config.yaml
d_model: 192
activation: "gelu"
norm_place: "pre"
norm_eps: 1e-05
init_std_o: 0.00448
optimizer: "adamw"
schedule: "wsd"
decay_shape: "linear"
doc_mask: true
Each number is 128 + 32 x the weight over its row's rms, rounded and kept within 0 to 255. Layers, rows and columns count from 0. The size above them is the row's rms in percent of the matrix's.

# layer 6 attention query, 192x192, rms 0.0692, rows 171-191, columns 0-47
size [ 99 113  99 109 108 118  96 106 102  84  95 109  94 106 109 111  99 106 108 103 103]
[[110 110  93 123 177 116 123 137  79 154 178 181 143 158 152 121  75 169 124  80 134 172 139 177 163 115  94 118 115 169  90 120 140 145 115 145 155 168  89 142 113 156 151 132  85  94 110 161]
 [125 102 195  95  87 134 115 132 206 150  94 118 175 203 183 140  65 145 137 123  96 116  75 118 139 114 106 123 149  79 121 123 122 104 116 132 178 107  74 154  76 103 121 161 140 130  70 119]
 [132 139 133 134 137 142 124 132  86 120 162 102 101  74  65 139 145  95 113 136 154 144 124 114 130 131 124 184 133 179 135 102 123 175 132 126  98  81 188 104 174 116 169  57 164 131 218 120]
 [109 178 101 109 121 127  80 132 102 129 173 191 101 106 106 101 114 149 115  74 161 120 174 122 110  73 119 197 131 164 131 111 188 160 122 138 137 180  88 102 125  91 137 107 121 106 172 171]
 [ 74 157 116 107 131 141 110 122 125 127 106 111 149 131 146  92 167 115  89  95 113 119 134 170 135 130 125 136  76 159 130 133 148 148 191 145 135 131 178 143 157 134  88 140 103 122 140 117]
 [145 129  86 142 112 183 131 113 180 115  97 142 116 113 146 160 132  63 164 112 117 104 168 124 133 136 180 122 148 109 120 142 178 125 115 142 152 143 103 128 151  82 125 100 158 138 113  65]
 [128 146  51 172 158 142 140 167 103 110 104  87 156 110 172 128 169 129 136 148 134 127 153 183 120 147 201  75 137 139 160  97 145  79  87 196 143 123 201 156 176 166  78 154 162 112  78 113]
 [123 153 121 132 151 161 189 159 184 121 146  82 140 191 175 122 118 126 121 119  91 102 103 164 137 100 151  83 143  73 140 124 104  70  80 160 164 124 110 186 110 178 126 115 123  90  76 132]
 [121 131 165 102 156 153 131 110 155 121 170  58 112 143  82  95 151  95 142 123 152  98  75  78  86  84 115 138  82 109  85 104 115 117 135 115 198 101  95  99 113 126 142 100 148 148 124 136]
 [178 163  70  96 140 181 118 141 213 134 107 121 167 169 218 136 138 100  84 101 118 129 102 141 148  75 123  80 177 147 158  86 104 120  94 226 155 125 135 188 116 119 119  97 137  96  96 108]
 [ 99 145 101 148 123 126 165 130 165 108 107 120 139 119 156 111 176 102 115 109 116  80 155 142 140 141 124  96  93 129 184 100 128  87 169 228 146 153 195 125 166 138  92 146  99 130 123 104]
 [115 109 188 166 115 155 154 163 120 145 113 105 136 139 190 149  86 156 169 160 116  91 117 138 116  85 154 113 143  82 117  96 155  99  50 104 173 100  76 110 129 150 128 168 168 123 103 112]
 [160 126 183 157 171 108 167  98 130  93 181 123 107 146  72 137  83 174 117 109 131 140  39  42 142 128 110 186 137 175  71 149 129 156 172  80 143  72 111  86  93  99  97 113 127 141 188 167]
 [113 134 181 117 109  97 159 153 171 137  88  75 165 169 216 143 104  95 161 125  89  55 111 178 132 119 125  89 153  75 105 139 110  73 162 136 146 165 157 155 108 162 114 162 117 138  93 118]
 [207 136 130 100 142  97 121 137 123 124 120  45 148 117 120 147  90 131 106 172 162 151 135  95  97  82  93 139 183 172 144 117 129 200 150 124  94 127  89 100 143  44 189  64 156 138 130 121]
 [149 174  75 109  75  87 102 125 161  99  50 105 177 106 177 177 131 149 118 148 125 109 166 141  82 118 105 127 157 127 179 152 157 149 223 168 100 163 150 125 197 105 126 149 132 134 124 117]
 [ 55  85  61 116 118 193 116 118 154 119  74 105 165 125 150 150 117  77 144 141 143 162 141 136 150 168 162 125 139 105 192  76 137 101 128 142 151 125 176 153 151  98  93 125 142 157 129  93]
 [ 93 117 160  69 137 178 144 106 106 181  89 107 127 114  87 120 154 130 140 127 110 132 135 124  74 174 129  84 139 108 204  89 147 150  87 111 135 109 121 138  66  99  98 168 124 113 121  48]
 [148 146 118 130  87 137 137 150 162 127 125  94 149 160 133 147  69 129 147 224 170 206  71 100 131 117 182 148 152  94 120 136 132 122 125 109 142  88  37 116 109  75 152 155 121 132 141 104]
 [ 96 144 174  88 106 141 162 114 204  93 114  91 102 148 154 129 158  93 149  89 103  43 165 138 169 162 140  93 179 141 130 155 124  98 115 105 104 100 209 117  93 122  84 136 129 123 140 136]
 [102 114 116 156 111 206 141 151 108 160 123 159 126  82 104 156 121  72 142 115  96  88 144  90 129 140 171 105 159 170  91 141 148 116  80 107 128 131 146  95 133  90 143 120 173 127 141  96]]
# layer 6 attention key, 192x192, rms 0.0706, rows 171-191, columns 0-47
size [ 95 112 103 101 107 108  96 105 100 103  99 108 102 109 103 109  93 105 106 101  97]
[[142 171 198  70 132 112 115 142 144  91  94 171 141 133 122 114 124 147 123 101 118 102 107 121 103 133 129 150 151 124 179 113 121 162 109  80 144 128 145 191  91 127  68 108  90  35  98 139]
 [101   0 110 131 122 130 116 157 139 100  41 138 159 138 129 190 139 132 102  85 116  92 132 148 137 146 145  91  95 120 141 129 107 112 123 107 125 124 134 140  76 135 108 147  75 255  73 120]
 [173 255 105 137 119  83 115 104 126 148 182 127  92 120 124  64 145 119 146 158 140 132 113 117 140  98 111 156 142 136  91 115 147 142 139 158 141 116 125 125 194 146 148 100 210   0 190 108]
 [159 243 158 117 128 135 133 120 133 128 155  96 113 164 121  88 138 141 111 135 146 125 117  84 130  82 101 145 144 119 111 145 131 109 138 129 127 135 138 190 205 118 143 122 163   0 177 157]
 [161 188 187  91 110  85 118 160 116  89 168 118 125  79  91  74  86 109 163 143 120 124 133 139 131 154 123 166 120 100 140 137 141  67 118 114 108 140 108 137 147 138 159  85 145   0 161 146]
 [ 91   0 131 154 136 146  96 155 121 121  66 104 119 128 127 188 138 156 123 119 126 107 130 132 151 163 124 151 105 150 110 175  96 132 102 101 131 130  91 103  91  87 129 155 114 255 113 128]
 [122  28 171  76 145 163 114 141 152 154  92 127 160 135 131 165  64 110 123  95  62 108 122 129 111 142 118 140  90 110 146 150 115 144 107  90  95 173  84 135  43  85 127 129  57 255  57  94]
 [114  14 134  98 106 160  98 142 122 108  65 148 157 157 159 178  90  90 113 106  90 115 147 146 120 132  97 119  83 105 158 108 151 120 145 111 103 151 136 166  50 117 104 121  52 255  76 104]
 [126 236  64 153 119  99 151 100 132 174 189 105 132 137 154 119 116 116 129 122 177 151 114 129 129 104 127  96 195 119 139 108 123 129 190 158 125 130 158 136 159 147 147 138 150  36 190  69]
 [ 89   0 135 112 133 135  94 163 118 114  51 132 131 132 128 196 106 147 111  79  89 107 126 132 110 140 104 137 100 104 146 132 115 103 135  78 108 144  90 174  74 127 134 151  67 255  79 140]
 [123 228 147 104 133 183  89 141  96 147 218 123 141 103 130  94 106 134 155 122 125 185 103 141 156 105 150 158 157 129 158 110 140  94  98 174 113 177 103 118 126 150 147 126 140   0 153 144]
 [126   0 104 124 115 102 110 126 157 103  40 120 151 168 151 183 124 118 114  86 116  91 137 141 121 141 121  78 124 140 126 147 134 148 127 137 111 110 141 146  82 113 117 134 115 255  97 107]
 [138 255 116 148 133 124 144 117  95 141 209 111  96 130 123  80 159 114 116 146 160 153 123 120 113 122 154 128 160 112 108 127 137 150 124 161 151  92 131 127 193 154 123 120 178   0 188 135]
 [ 79   0 110 108 109 137  92 167 122 104  74 162 154 127 127 179 141 144 139 100 115 139 128 139 128 163 133 106 105 132 164 124 115 123 105 120 129 132 141 105  54 134 106 126  82 255  57 127]
 [144 102 120 123 163 127 136  97 133 123  37 154  60 141 146 150 204 161 127  63 101 118 132  76  97 100 131 120 116 124  84 128  89 106 138 107 136  99 147 140 174 123 170 145 132 255 129 138]
 [ 99 117 153 137 150 154 120 212 121  82  82 100 114  88 138 128 136 114 147 131 103 134 154 108 128 136 161 129 115 121 154 119  77  49 147 161 139  91 131 104 156 111 126 154 129 162 102 172]
 [ 98  49 121 105 153 106 142 157 125 122 106 135 180  99 109 129 140 155 164 138 103  99 136 152 128 202 125 153 107 112 157 147 154 128 107 145 147 170 115  82  78 127 113 145  81 255  84 145]
 [145  27 106 137 131 102  76 169 131  74  92 176 149  84 127 154 143 118 128  77 120 103 163 132 165 190 106 124  86 141 143 155 136 134 170  91 164 116 121 126  86 109 190 127 123 240 132  99]
 [104  70 153 126 122 120 127 173 111 135  30 139 139 143 118 203 123  66 137  79  49 123 120 207 110 189 131  69 122 141 143 137 137 103 116 153 151  94 128 133 156 147 112 125 115 255  97 137]
 [111  35  89 141 137 139  71 102  93 146 178 140 177 131 124 148 124 157 159 168 170 103 142  63 147  68  71 113  93 133  83 113 172 164 122 141  95 138 146 107  83 120 178 108 170 164 126  78]
 [165  98  98 167  90 113 102  65 151 176 198 109 146 146 122 139 188 109 166 134 151 117 123 132 155  73 119 118 115 149 108 163 146 169 106 177 107 154  78 112 121 142 184 122 192  98 168 103]]
# layer 6 attention value, 192x192, rms 0.0846, rows 128-175, columns 0-47
size [ 97  91 115 103 107 105  97  96 102 104 100  99 105 103  94 102 111 111  98  93  93  91  93 107  84  92 101  92  97  83  90  93 100 105 105 101  94  87 110 104  98 101  92  93 101 105 111  96]
[[106 145 112 176 144 110 134 119  62 121 155  50 143 114 126 117 188 152 142 114 152 135 124 137 180  89 121 119 151 142  99  88  86 140  84 146 142 120 118 148 129  73 141 115 113 137 102 124]
 [158 117 125 102  96 137 136 131 166 167  92 104 137 159 151 103 109 166 138 134  80  84 103 174 135 147 116 142  93 131 118 221 153 108 135  94 171  90 101 114 123  99 159 194 155 111 137 174]
 [119 139  85  98 193 129 145  98 147  95 131 177  82 167 131 119 107  97  93 121 134 147 144 116  69 121  68 143 126 126 135 123 157 124 138  11  83 149 155 136 110 199 123  85  88 148 130 206]
 [161 136 157  85 166 109 152 109  99 103 109 130 105 174 122 147 142 154  85 110  78 104  85 161 131 109  64 144 176 137  82 219  79 149  98 151 111  98 141 128 103 149 121 104  79 120 123 159]
 [ 51 126  89 119 149 163 154 135 133 141 147 252 135 102 113 172 112  92 126 128 117 135 141 106  89 151 132  76 162  88 152 123 163 129 122  79  62 121 142 132  96 188 112 128 116 137 147 150]
 [162 147  96 155 125 137 116 106 128 113 139 198 149 149 129 152 111  91 120 145 154 187  52  64 120 143  84 175 153 146 142 123 145  99 244 103  96 127 142 115 117 115 156 124  91 137 156 108]
 [180 125 120 119 128 108 132 149  86  94 138 115 126 115 130  87 148  56 118 154 162 129 153 160 116 102 203 143 133 132 146  96 152 116 142  57 117 107 153 160 169 154 133 134 150 139 120 140]
 [116 130 125  96 187 103 139 148 107  92 147 141 104 122 124 144 119 140 111 114  81 135 140 119  90 146 106 168 136 156 154 120  79 170  98 161 105 142 102 127 107 152 118  33 105 138  98 143]
 [193 111 191  70 105 160 111 123 131 150 109  75 127 167 138 111 117 156 121 138  73 143  82 201 174 121 111 170  91 134 121 168  84 118 104 112 123 101  90 124 118  66 121 127 136 117 146 151]
 [181 150  77 188 119 122 174  67 123 121 121 151 143 176 122 113 141 153 128 138 171 151  68  79 143 125  39 111 162 120  80 137 129  95 155  71 152 124 141 128 104 124 156 128  72 133 137  96]
 [176 105 147 139 146 130  77 151  94 152 168 144 129 124 142 122 109  74 121 146 117 176 118 111 209 124 141 149 124 194 130 148 102 159 203 158  68 103 131 129 123  77 161 159 164 135 178 111]
 [153 128 113 108  95 144 159 114 111  88 110 128 163 133 132 163 148 111 112 133  84 127 166 131 104 111 150  84 170 127 142 145  94 162  77 122 168 115 148 130 117 152  74 140 156 113 101 141]
 [135 112 115  92 120 125 124  60 159 163 127 162  94 151 144  90 122  94 121 128 104 157 145  97 168 141  68 160 109 151 132 148 180 114 160  69 119 155 128 135 112 112 155 138 138 129 169 155]
 [198 123 219 153  85 125 139 149 135 155  90  61 148 139 143 122 127 191 129 167 134 105 105  82 153 140 121  95 101 139 131 122  78 137  83 140 106 149  98 126 125  47  86 162 132 110 122 113]
 [141 127 117  79 156 148  59 125 115  79 126 168 131 137 131 107  94 125  95 161 165 142 113 201 118 146 118 160 101 149 110 171 143 133 160  56 135  50 165 117 164 124 170 111 109 130 139 141]
 [ 90 124 130 108 109 140 100 157  91  98 135  63 135  85 131 101 156 105 135 155 198 134 161 232 126 102 243  89 123 109  91  96 136 138  64 106 167 101 122 154 186 108  94 150 132 137 103 106]
 [147 116 180 133 179 146 119 174  71  74 140 139 141 119 152 117 124 117 106 143 178 146 123 223 190 123 234  98 141 175  74 116 104 144 119 146  85  69 116 117 135  86 118 135 141 129 134  69]
 [139 121  98  99 149  97 183 146 107 142  92  86 145 143 152 105  86 198 130 143 112  80 155 137  99 130 124 114  66 179 163 157 196 122 127 112 154 140 127 110 140 150 123 147 167 112 118 136]
 [ 65 144 149 140 114 168  95 117 135 135 135 116 103 129 135 147 120 144 122 113  96 112  99 149 129 133 104 191 147 135 116 188  75 137 108 205 117 152  76 124 133 102 143  98 110 130 103 115]
 [103 148 163 203 118  91 171  87 136 128 116 129 124 163 139 124 181 190 122  93 143 125  95  53 143  88 117 141 118 107 106  89 150  93 179 176 105 167 135 139 117 119 136 103  81 131 119 104]
 [ 54 137 119 187 161 107 150 158 123 185 136  77 115 118 125 150 128 169 143 103 108 126 121  56 185 143 119 156 122 155 142  81  85 125 141 212 145 155  95 117 127  72 137 101 104 133 134  97]
 [149 132  92 151 111  91 143 170 130 140 144 138 111 132 117 144 172 132 159 105  74 157 108  77 147 117 178 151 120 116 112 129 148 129 150 185 131 122 161 144 113 158 168 130 149 131 140 126]
 [ 40 135 116 142 110 110 138  64 178 172 109 145 118 128 118 108 145 201 151  85 135  91 166  94 105 127 107 112 109  67 128 137 154 154  67  70 173 187  85 140 120 140  94 139 120 118  94 153]
 [151 130 144 129 108 149 165 234  94  94 113  71 158 115 129 161 157 137 148 135 100 107 132 195 114 129 228 133 116 111 136 123  94 135  74 171 142 111 104 128 143 150 105 106 124 124  94 131]
 [123 151 102 150 139 102 117  93 160 129 125 195  91 126 149 151 153 134 121 102 121 165  85  38 100 159 145 170 129  90 150 158 107 100 198 188 126 143 115 109 136 173 175  70  50 134 116  73]
 [128 130 138 129 178 131 134 146 140 109 128 100 108  90 123 143 151 127 129 110 128 132 149 128 114 133 179 122 126 114 139  91  53 144  88 195 129 151 110 123 133 173 112  80 121 131  88 113]
 [ 89 125 160 161 125 148 115  78 159 142 138 192 121 129 128 133 122 139 122 141 111 134 122  97 174 145  63 138 137 139 131 171 104 163 117 159 110 158  78 130  78  91 108 137  97 115 114 114]
 [143 137  97 184 116 168 152 113 172 146 130 130 108 113 156 146 121 127 139 101 125 210  89  57 149 122 154 123 132 133 159 120  96 128 202 143  82 135  94 107 149 131 141 125 144 136 120 108]
 [103 109 145 131 153 127 102 155 115 152 119 204 104 114 115 128 100 132 101 142 118 108 119 194 103 114 145 146  95 145  82 152 178 105 141 169 107 114 131 113 173 171 167 114 164 130 144 127]
 [163 114  97 101 133 121 134 130 104 120 141 127 123 152 102 128 126  86 158 180 143 126 138 162 143 137 213 106 147 150 149 122 172 169 143  68 136 110 174 155  88 137  99 171 171 132 176 136]
 [155 152 118 169 118  92 160 139 138 105 112 122 122 160  98 165 157 157 141 124 108 136  82  46  95 132  89 123 152 107  93 115 121 123 140 175  97 181 140 148  99 148 114 104  87 127 130 126]
 [ 94 102 114 108 129 160  82 145 133 159 166 173 101  92 118 127 126  61 143 120 150 176 182 169 143 144 166 153 141 133 163  93 146 179 138 117  88 102 127 135 114 144 114 120 186 136 156 134]
 [119 136 123 122  80 177 160 136 136 101 124 136 124 132 100 157 189 128 103 139  90  73 158 150 123 120 140 114 151  64 139 148  86 173  43 102 128 132 102 160 110 184  80 130 101 121  95 181]
 [157 111 175  88 188 163 154 135 117 129 131 133  96 131 135 105 160  78 101 139 112 113 140 190 191 104 136 137 134 117 121 167 102 132  99  67  92  59 167 121 105 165 127  92 145 134 142 170]
 [151 136  67  54 149  57  92  90 185 133 105 141  97 143 121 125  93 171 139  93  76 127 135  77  19 149 132 172 106 105 160 178 192 127 166 133 176 169 129 127 133 181 131 126 161 130 132 161]
 [157 121 152 159 103 130 168 122 156 149 110 145 159 113 118 179 160 135 126 131  68  90 106  56 132 126 108  51 153 107 133 129  95 132 102 197  95 160 130 107 106 154  96 177 145 113 123 124]
 [139 125 135 102 112 139  95 137 121 156 147  78 140 130 123 117 128 129 150 108  77  91 100 175 188 129 154 165 121 145 138 200 136 121 160 174 200 126 116 120 157  80 132 179 174 128 150 141]
 [ 80  91 132 122 120 153  80 154 147 162 124 234 138  84 142 132  80 104 154 127 115 130 145 150 118 149 124 114  88 119 159 143 177 141 145 129  99  78 139 109 114 116 149 156 183 123 157 121]
 [190 132 150 162  50 190 183 171 107 145 108  61 202 132 137 138 116 106 164 164 107  68 107 143 228 128 128  94 158 164 117 172  81 128 139 139 180 118 119 111 118  42 116 208 165 116 139 101]
 [110 122 164 124 116 169 101 109 156 163 119 162 140 105 137 104 116 144 129 123 116  84 106 140 150 116 106 130 136  91  85 170 149  99 135 171 142 145 132 103 177 123 153 147 129 124 136 120]
 [ 77 122 126  97 121 152 119 133 173 177 115 222  95 122 142 121 119 120 123 142 133 168 137 122  96 127 125 149 104  89 141 137 179  97 148 105  97  97 107 122 126 152 130 107 129 133 164 119]
 [109 152 106 107 158 122 124 119 122  86 115 123 104 134 107 135 145 146 114 119 101  80 163 184  28 110 131 162 135  80 127 128 150 124  86 106 145 122 147 157 117 221  89  75  83 127 100 179]
 [148 112 162 156  70 107 119 128 127 131 137 142 136 114 118 128 166 108 150 144 142 105 136 149 187 119 167 118 127 138  95 195 164 152 102 189 170 126 123 130 143 104 147 172 166 119 126  79]
 [ 81 160  99 144 122 153 134  83 122  84 118  85 104 129 133 114 165 196 136  81 159 136 129 173 114 102 190 138 142  78 126 137  72  94 103 126 187 102 131 135 147 144 130 114  75 133  90 138]
 [104 134  80 145 162 129 106 145 110  55 150 113  94 130 138 110  91 143 112 136 187 185 140 185 136 129 173 195 117 192 162  56 127 145 186  85 100 106 127 134 130  89 131  83 140 140 129 123]
 [ 81 139 135 124 166 117 151  85 118 142 121  50  71 135 150  75 166 181 100  87 150 100 159 171 162  90 163 146  99 120 133 108 114 104  99  80 143 103 114 155 147 124 143 123 120 129  95 162]
 [ 52 142  85 132 152 147 104 131 104 122 156 140 102 128 108 156 120  89 131 115 128 158 122 171 159 124 170 203 152 154 157 122 133 142 154 110 110 130 121 139 111  99 136 119 137 149 155 154]
 [172 118 141 121 123 190 117 117 138 130 103 174 108 131 163 114  93 124 104 149 148 176 144 149 145 139 175 143 111 133 171 127 111 129 164  53  96  88 105 115 117 111 140 132 146 122 117 135]]
# layer 6 attention output (transposed), 192x192, rms 0.117, rows 128-175, columns 0-47
size [100  91 113 102 107 106  99  94 101 104 105  99 103 100  97 104 111 116  96  96  94  91  93 106  87  91 103  96  99  85  92  95 105 102 107 102  93  95 106 105  98 105  92 100 102 107 111  97]
[[122  80 116 122 142 140 114 152 150 126 150 235 161 117 111 137  87 164 114 174 140 115  91 130 177 221  44 100 136 169 139 191 158  74  92 165  84 141 128 168 109 145 149 151 152 133  91  87]
 [134 192 110 175 128  99 130 131 141  91 161 119  74 162 160 143 138 133  81 108 188 178 104 175  97  38 102 131 141  99 104 101  65 175 155 150 125 127  91 116 151 161 130 120  80 131 148 128]
 [145 102 149 108  97 178  57  88 119 114  82  61 118  93 121 135 154 119 147 105  96 103 134 137 147 103 215 115 139  91 124 107 113 126 133  94 125 129 137 129  85  74  64 128 144  84 189  78]
 [ 82  64 141 126 134 172 144 162 130  75  95 158 168 143 175 144 103 166 129  82 173 122 111 179  85 105  90  92 143 111 117  87  95  65  90 131 122  98 103 141 122 105 137 126 145 142 128 109]
 [131 191 165 106 124 107  79 124  74 143 124  50 127  85 132  86 116 143 119  85  83 106 160 100 103  91 175 125 132  81 147 129 110 141 174 130 171 105 178 117  96  99 121 116  84 118 171 123]
 [139  98 171 113 118  68  90 124  99 191  81 126  98  93 131 106 178  97 156 136 120  90 138 122 142 148 167 135 106 103 165 103  95 152  85  94 138 131 115 144  67 180  87 164 105 137 128 124]
 [174 111 134  70 117 141  78 101 134 174  37 148 129  59 139 138 149 141  98 159  58 129  64  60 169 187 108 159 121  98 145 166 115 112 137 163 133 113 149 158 130 150 137 171 161 108 105 108]
 [ 87 107 148 149  96 200 188 122  96 106 139 130 155 151  95 112  97 146 188 110  97 101 154 133 152 147 140  78 143 129 105 101 167  79 128  98 103 131 164 124 122  81  86 104 182 101 124  90]
 [111 123  67 161 150 171 123 124 138  72 137 138 144 140 183 153 154 144  90 114 196 150  74 179 110  92 120 145 176 110 101 106 102 110 106 140 118 110 144 112 110 113 108 136 104  99 144 102]
 [127  53 158 115 120 111  38 157 111 135  81 164 116  64 156 150 167 115  95 131 157 132 121 148 102 150 123 127 124 121 164 131  88 137  61 149 119 146  60 133  91 176 109 179  83 139 126 118]
 [151 140 107 155 153 112 141 125 137 197 134 139 157 147 128 103 124 169 173 122 119  99 121 125 164 156 134 136 100 124 136 126 138  96 118 102 101 133 168 153 134 131  89 149 142 142  63 153]
 [ 84 138 146 163 138 126 117 144 108 162 128 163 133 152 142 121 111 168 117 103 138 166 129 118  65 160  74 140 111 185  72 149 126 105 198 162 163 104  81 116 137 134 140 117 159 121 110  95]
 [163 132  97 136 147 119  84 128 119 122 104  57 103 156 127 123 157 109 148  75 123 138 115 140 117  77 240 160 131 104 130 126 108 139 106 117 152 152 113 114 114  90  26 158  64 147 126 115]
 [113  69  87 189 109 155 198 145 169 104 130 195 148 180 112 132 132  76 152 119 161 136 118 149 120 107 127 149 146 157 118  96 168 124 110 112 152 140  66 104 164 167 131 149 100 148  82 162]
 [140 149 133 132  87 161  71  94 127 131 108  67 100  81 161 176 166 189 143 143 111 103 103 180 130 118 141 115 166  69 110 119  55 132 116 113  89 108 153 131 103 111 139 130 172  83 133 128]
 [145 170  98  97 134 131  96 116 157 133 125 128 149  92 130 154 132 154  92 158  98 131  84  87 130 201  77 154 153 130 142 178 135 117 154 176 127  90 170 157 126 128 208 105 129 114 114 128]
 [157 151  71 144 139 129 108 129 113 153 104  97 154  99 167 150 124 181 108 115  96  86 130 133 152 170  97 134 119  85 176 161 116  77 133 109 104  84 223 130 135 113 159 113 181 122  87 152]
 [135 158 134 173  87 125 140 129 122 125 151 119  50 167 151 150 113 155 137 122  98 147 120 187 134 107 125  93 103 131 127 140  79 188 189 132 117 135  84  96 147 114 132 143 139 129 122 128]
 [ 92 152 144 123 157 101 203 151 112  71 152 118 187 204 107 102 105 109 178 113 146 143 149 126 119 115 140  87 157 142 124  96 177  84 128 111 162  91 155 160 143  90  86  63 135 135 145 134]
 [112  81 125  70 164 102 163 189 130 159  89 178 126 154 145 103 104  50  94  87 133 152 115 144 142 149 117 141 103 139 154 132 134 106  54 121 159 138  63 137 124 185 134 158 105 169 112 141]
 [122  99 107 155 132 137 162 140 128 112 192 155 145 168  70 107  97 105 174 147 156 102 150 141 162 152 127  89 105 149 153 121 222 132 107  96  93 157 132 133 147  88 115  95 106 138 124 116]
 [110 143 170 112 176  92 138 150 140 207 123 176 122 139 134 100  90  99  75 128 158 164  99 101 125 150  62 164  67 148 119 142 106 107  91 151 126 148  97 138 152 182 147 159 138 148  92 126]
 [122 163 110  90 133 179 148 127 127  55 218  92 121 157 119 124 123 108  98 104 121 152 121 165  88  73 181 107 185 141 114 108 115 127 135 160 150 147 110 121 125  93 119 124  91 110 173 124]
 [116 118 116 125 113 159 161 101 163 129 149 190 126 105 135 128 121 135  77 154 134 147 110  89 166 154  25 126 138 149 124 140 145 129 138 148 109 114 172 121 132 140 222 111 148  97 139 116]
 [ 93 103 166 145 138 149 152 114 103  95 130 108 147 148 133 103 130  72 149 116 127 103 184 148 113 112 140 136  88 106 125  54 156 149  67  42 138 132 142 111 148 135  86  92 138 120 169 142]
 [100  80 123 156 124 194 166  94 150  85 165 148 177 132  80 129 103 106 176 138 107  90 169 103 152 155 110 118 117 172  91 110 180  96 117  98  97 130 154  94 163 110 138 107 171  99 133 128]
 [102 132 110 169 155 125 173 142 100  95 183 109 193 183 118 104 103 121 181  76 132 124 154 161  87  90 191  86 151 143 102  88 151  82 128 104 158 140 117 132 124 103  63 107 114 153 110 153]
 [145 127 135 171 154  89 110 117 124 136 118 122 141 148 108  96 138  64 146 137 127 108 183  87 149 136 148 155  74 169 119 113 189 143 133  68 155 134 124  96 149 153  84 122 138 112 161 118]
 [122 173 174 106 130  81 164 147 108 115 120  47  85 109 147 133 109 131 168 122  88 131 195 118 137 118 140 112 119  95 187 116  90 149 119 108 145  96 184 131 153 126 148  77 147 123 147 157]
 [185 143 137 110 111 111  69 114 135 195 105 140 127 101 134 111 137 153  78 108 130 150  58  99 120 155 123 153 106 123 140 156  74 111 178 150 126 118 111 149 107 122 128 185 102 138  87 118]
 [100  52 152 103 137 114 157 161 132 172  90 185 139 156 123 112 114  93 114 104 153 157 104 116 111 166 109 126  98 148 162 118 135  94  70 129 148 129  54 165 103 148 143 160 114 163 108 131]
 [177 192 137 111 156 106  99 121 118 171 155  95 149 100 109  94 129 180 131 132 103 131 103  77 143 143 162 147 116 140 102 184 112 100 165 134 132 133 194 136 132  79  78 134 135 107 108 102]
 [113 111 128  77 162 177 128 128 121 119 130 174 160 114 130 117 107 141  64 119 132 181  80  80 107 127  73 141 171 135 100 135 130  75 154 172 153 111 123 163 100 122 143 156 130 112 163 102]
 [125  95 101 127 119 173  94 111 119  76  61 132 146  49 171 130 122 175 109 128 110  93 137 111 120  76 100 125 150  75 125 113  96 104 119 116 114 113 194 107 150  84 126 139 152 102 165  94]
 [113 140 147 147 107 165 153  83 126 118 144  47  56 200 128 130 139  62 126  89 139 158 143 170 103  73 174 130  91 126  95  68 109 197 148 122 128 153  93 107 155 137  97 111 137 123 140 132]
 [ 98 112 166 176 136 103 183 180 137 124 131 167 158 152 145  99  79 114 133 117 160 149 183 120  86  84  90 137  87 154 129 114 148  99 175 123 182 133  66 101 164 168 158 159 108 144 126 155]
 [139 163 112 140 152  83 135 138 152 129 163 114 125 171 160 150 126 149  98 134 190 168 112 150 110 120  57 131  99 143 121 143 106 142 143 181 107 122 119 124 158 140 170 125 101 147  97 136]
 [120 228 141 146 134  58 123 140  91 152 155  31 103 129 130 101 129 135 139 103 115 136 161 120 103  71 174 136 128 114  96 132  86 183 157 125 154 140 165  92 139 111  97 104  88 120 142 150]
 [139 129  74 203 126  65 123 155 132 137 170 197 144 141 132 137 135 190 109 168 200 166 116 128  87 131  45 125 115 165 154 145 140 141 173 162 122 134  80 129 135 157 178 150  80 159  98 139]
 [ 93 133  93 135 145  87 148 137 119  72 137  83 115 121 157 138 156  91 134 139 136 133 224 148  84  49 142 127 134 103 158  83 127 161 123  98 147 125 166 108 152 150 155  75 105 143 152 185]
 [108 183 144  98 140  75 116 135  95 114 121  45  92  99 144  95 135  97 111  71 115 125 168 126 100  73 206 152 114 110 131  85  92 173 120  84 160 122 194  85 130 120 103 103  84 123 182 150]
 [104  52 164  53 121 192 118 109 138  93  91 136 103  98 135 157 126 124  81 121 125 134 109 101 151 127  95 109 150 108 101 133 105 121 115 162 122 118 130 133 107 108 160 121 161 124 176  95]
 [143 182 145 117 152  82 174 155 120 154 143 137 141 161 143 115 100 143 107 103 128 169 104 127  95 141  88 134 113 128 144 147  75  85 147 168 156 105 101 155 165 158 145 149 114 152  61 168]
 [122 130 132  81 150 151  84 127 145  75 119 136 143 104 170 155 128 102  44 134 142 132 106 138 149 147  59 129 147 137  97 148 138 126 122 173 124 108 130 121 132 152 180 113 138 109 155 103]
 [192 114 119 124 113 148  81  84 131 168 103  88 130 112 104 146 151 128 151 118 102  95  93 109 221 205 182 107 140 122 125 177 144 127 120 115  86 142 169 140  99  86  65 139 180  96 130  93]
 [177 126 103  85 148 206  93 115 176  68 112 145 163 123 150 146 104 121  98 127 116 119  62 146 184 139 116 136 144 111  95 170 150 113 135 170 117 114 129 141 156 106 110 152 154 103 154  92]
 [147 148 135  84 158  95  90 123 102 173 143 106 138 126 115 124 129 157 116 118 123 116  77 110 186 192 137 102 131 137 146 169 133 101 142 139 112  94 210 181  74  75 106 110 125 133 138  86]
 [155 160 112 153 122 135  86  97 116 110  99  81 122 113 147 109 164 107 147 104  96 102 145  93 141  87 182 150 146  92  97 103 126 175 149 106 158 119 142  77 153 143  61 127 137  92 164 115]]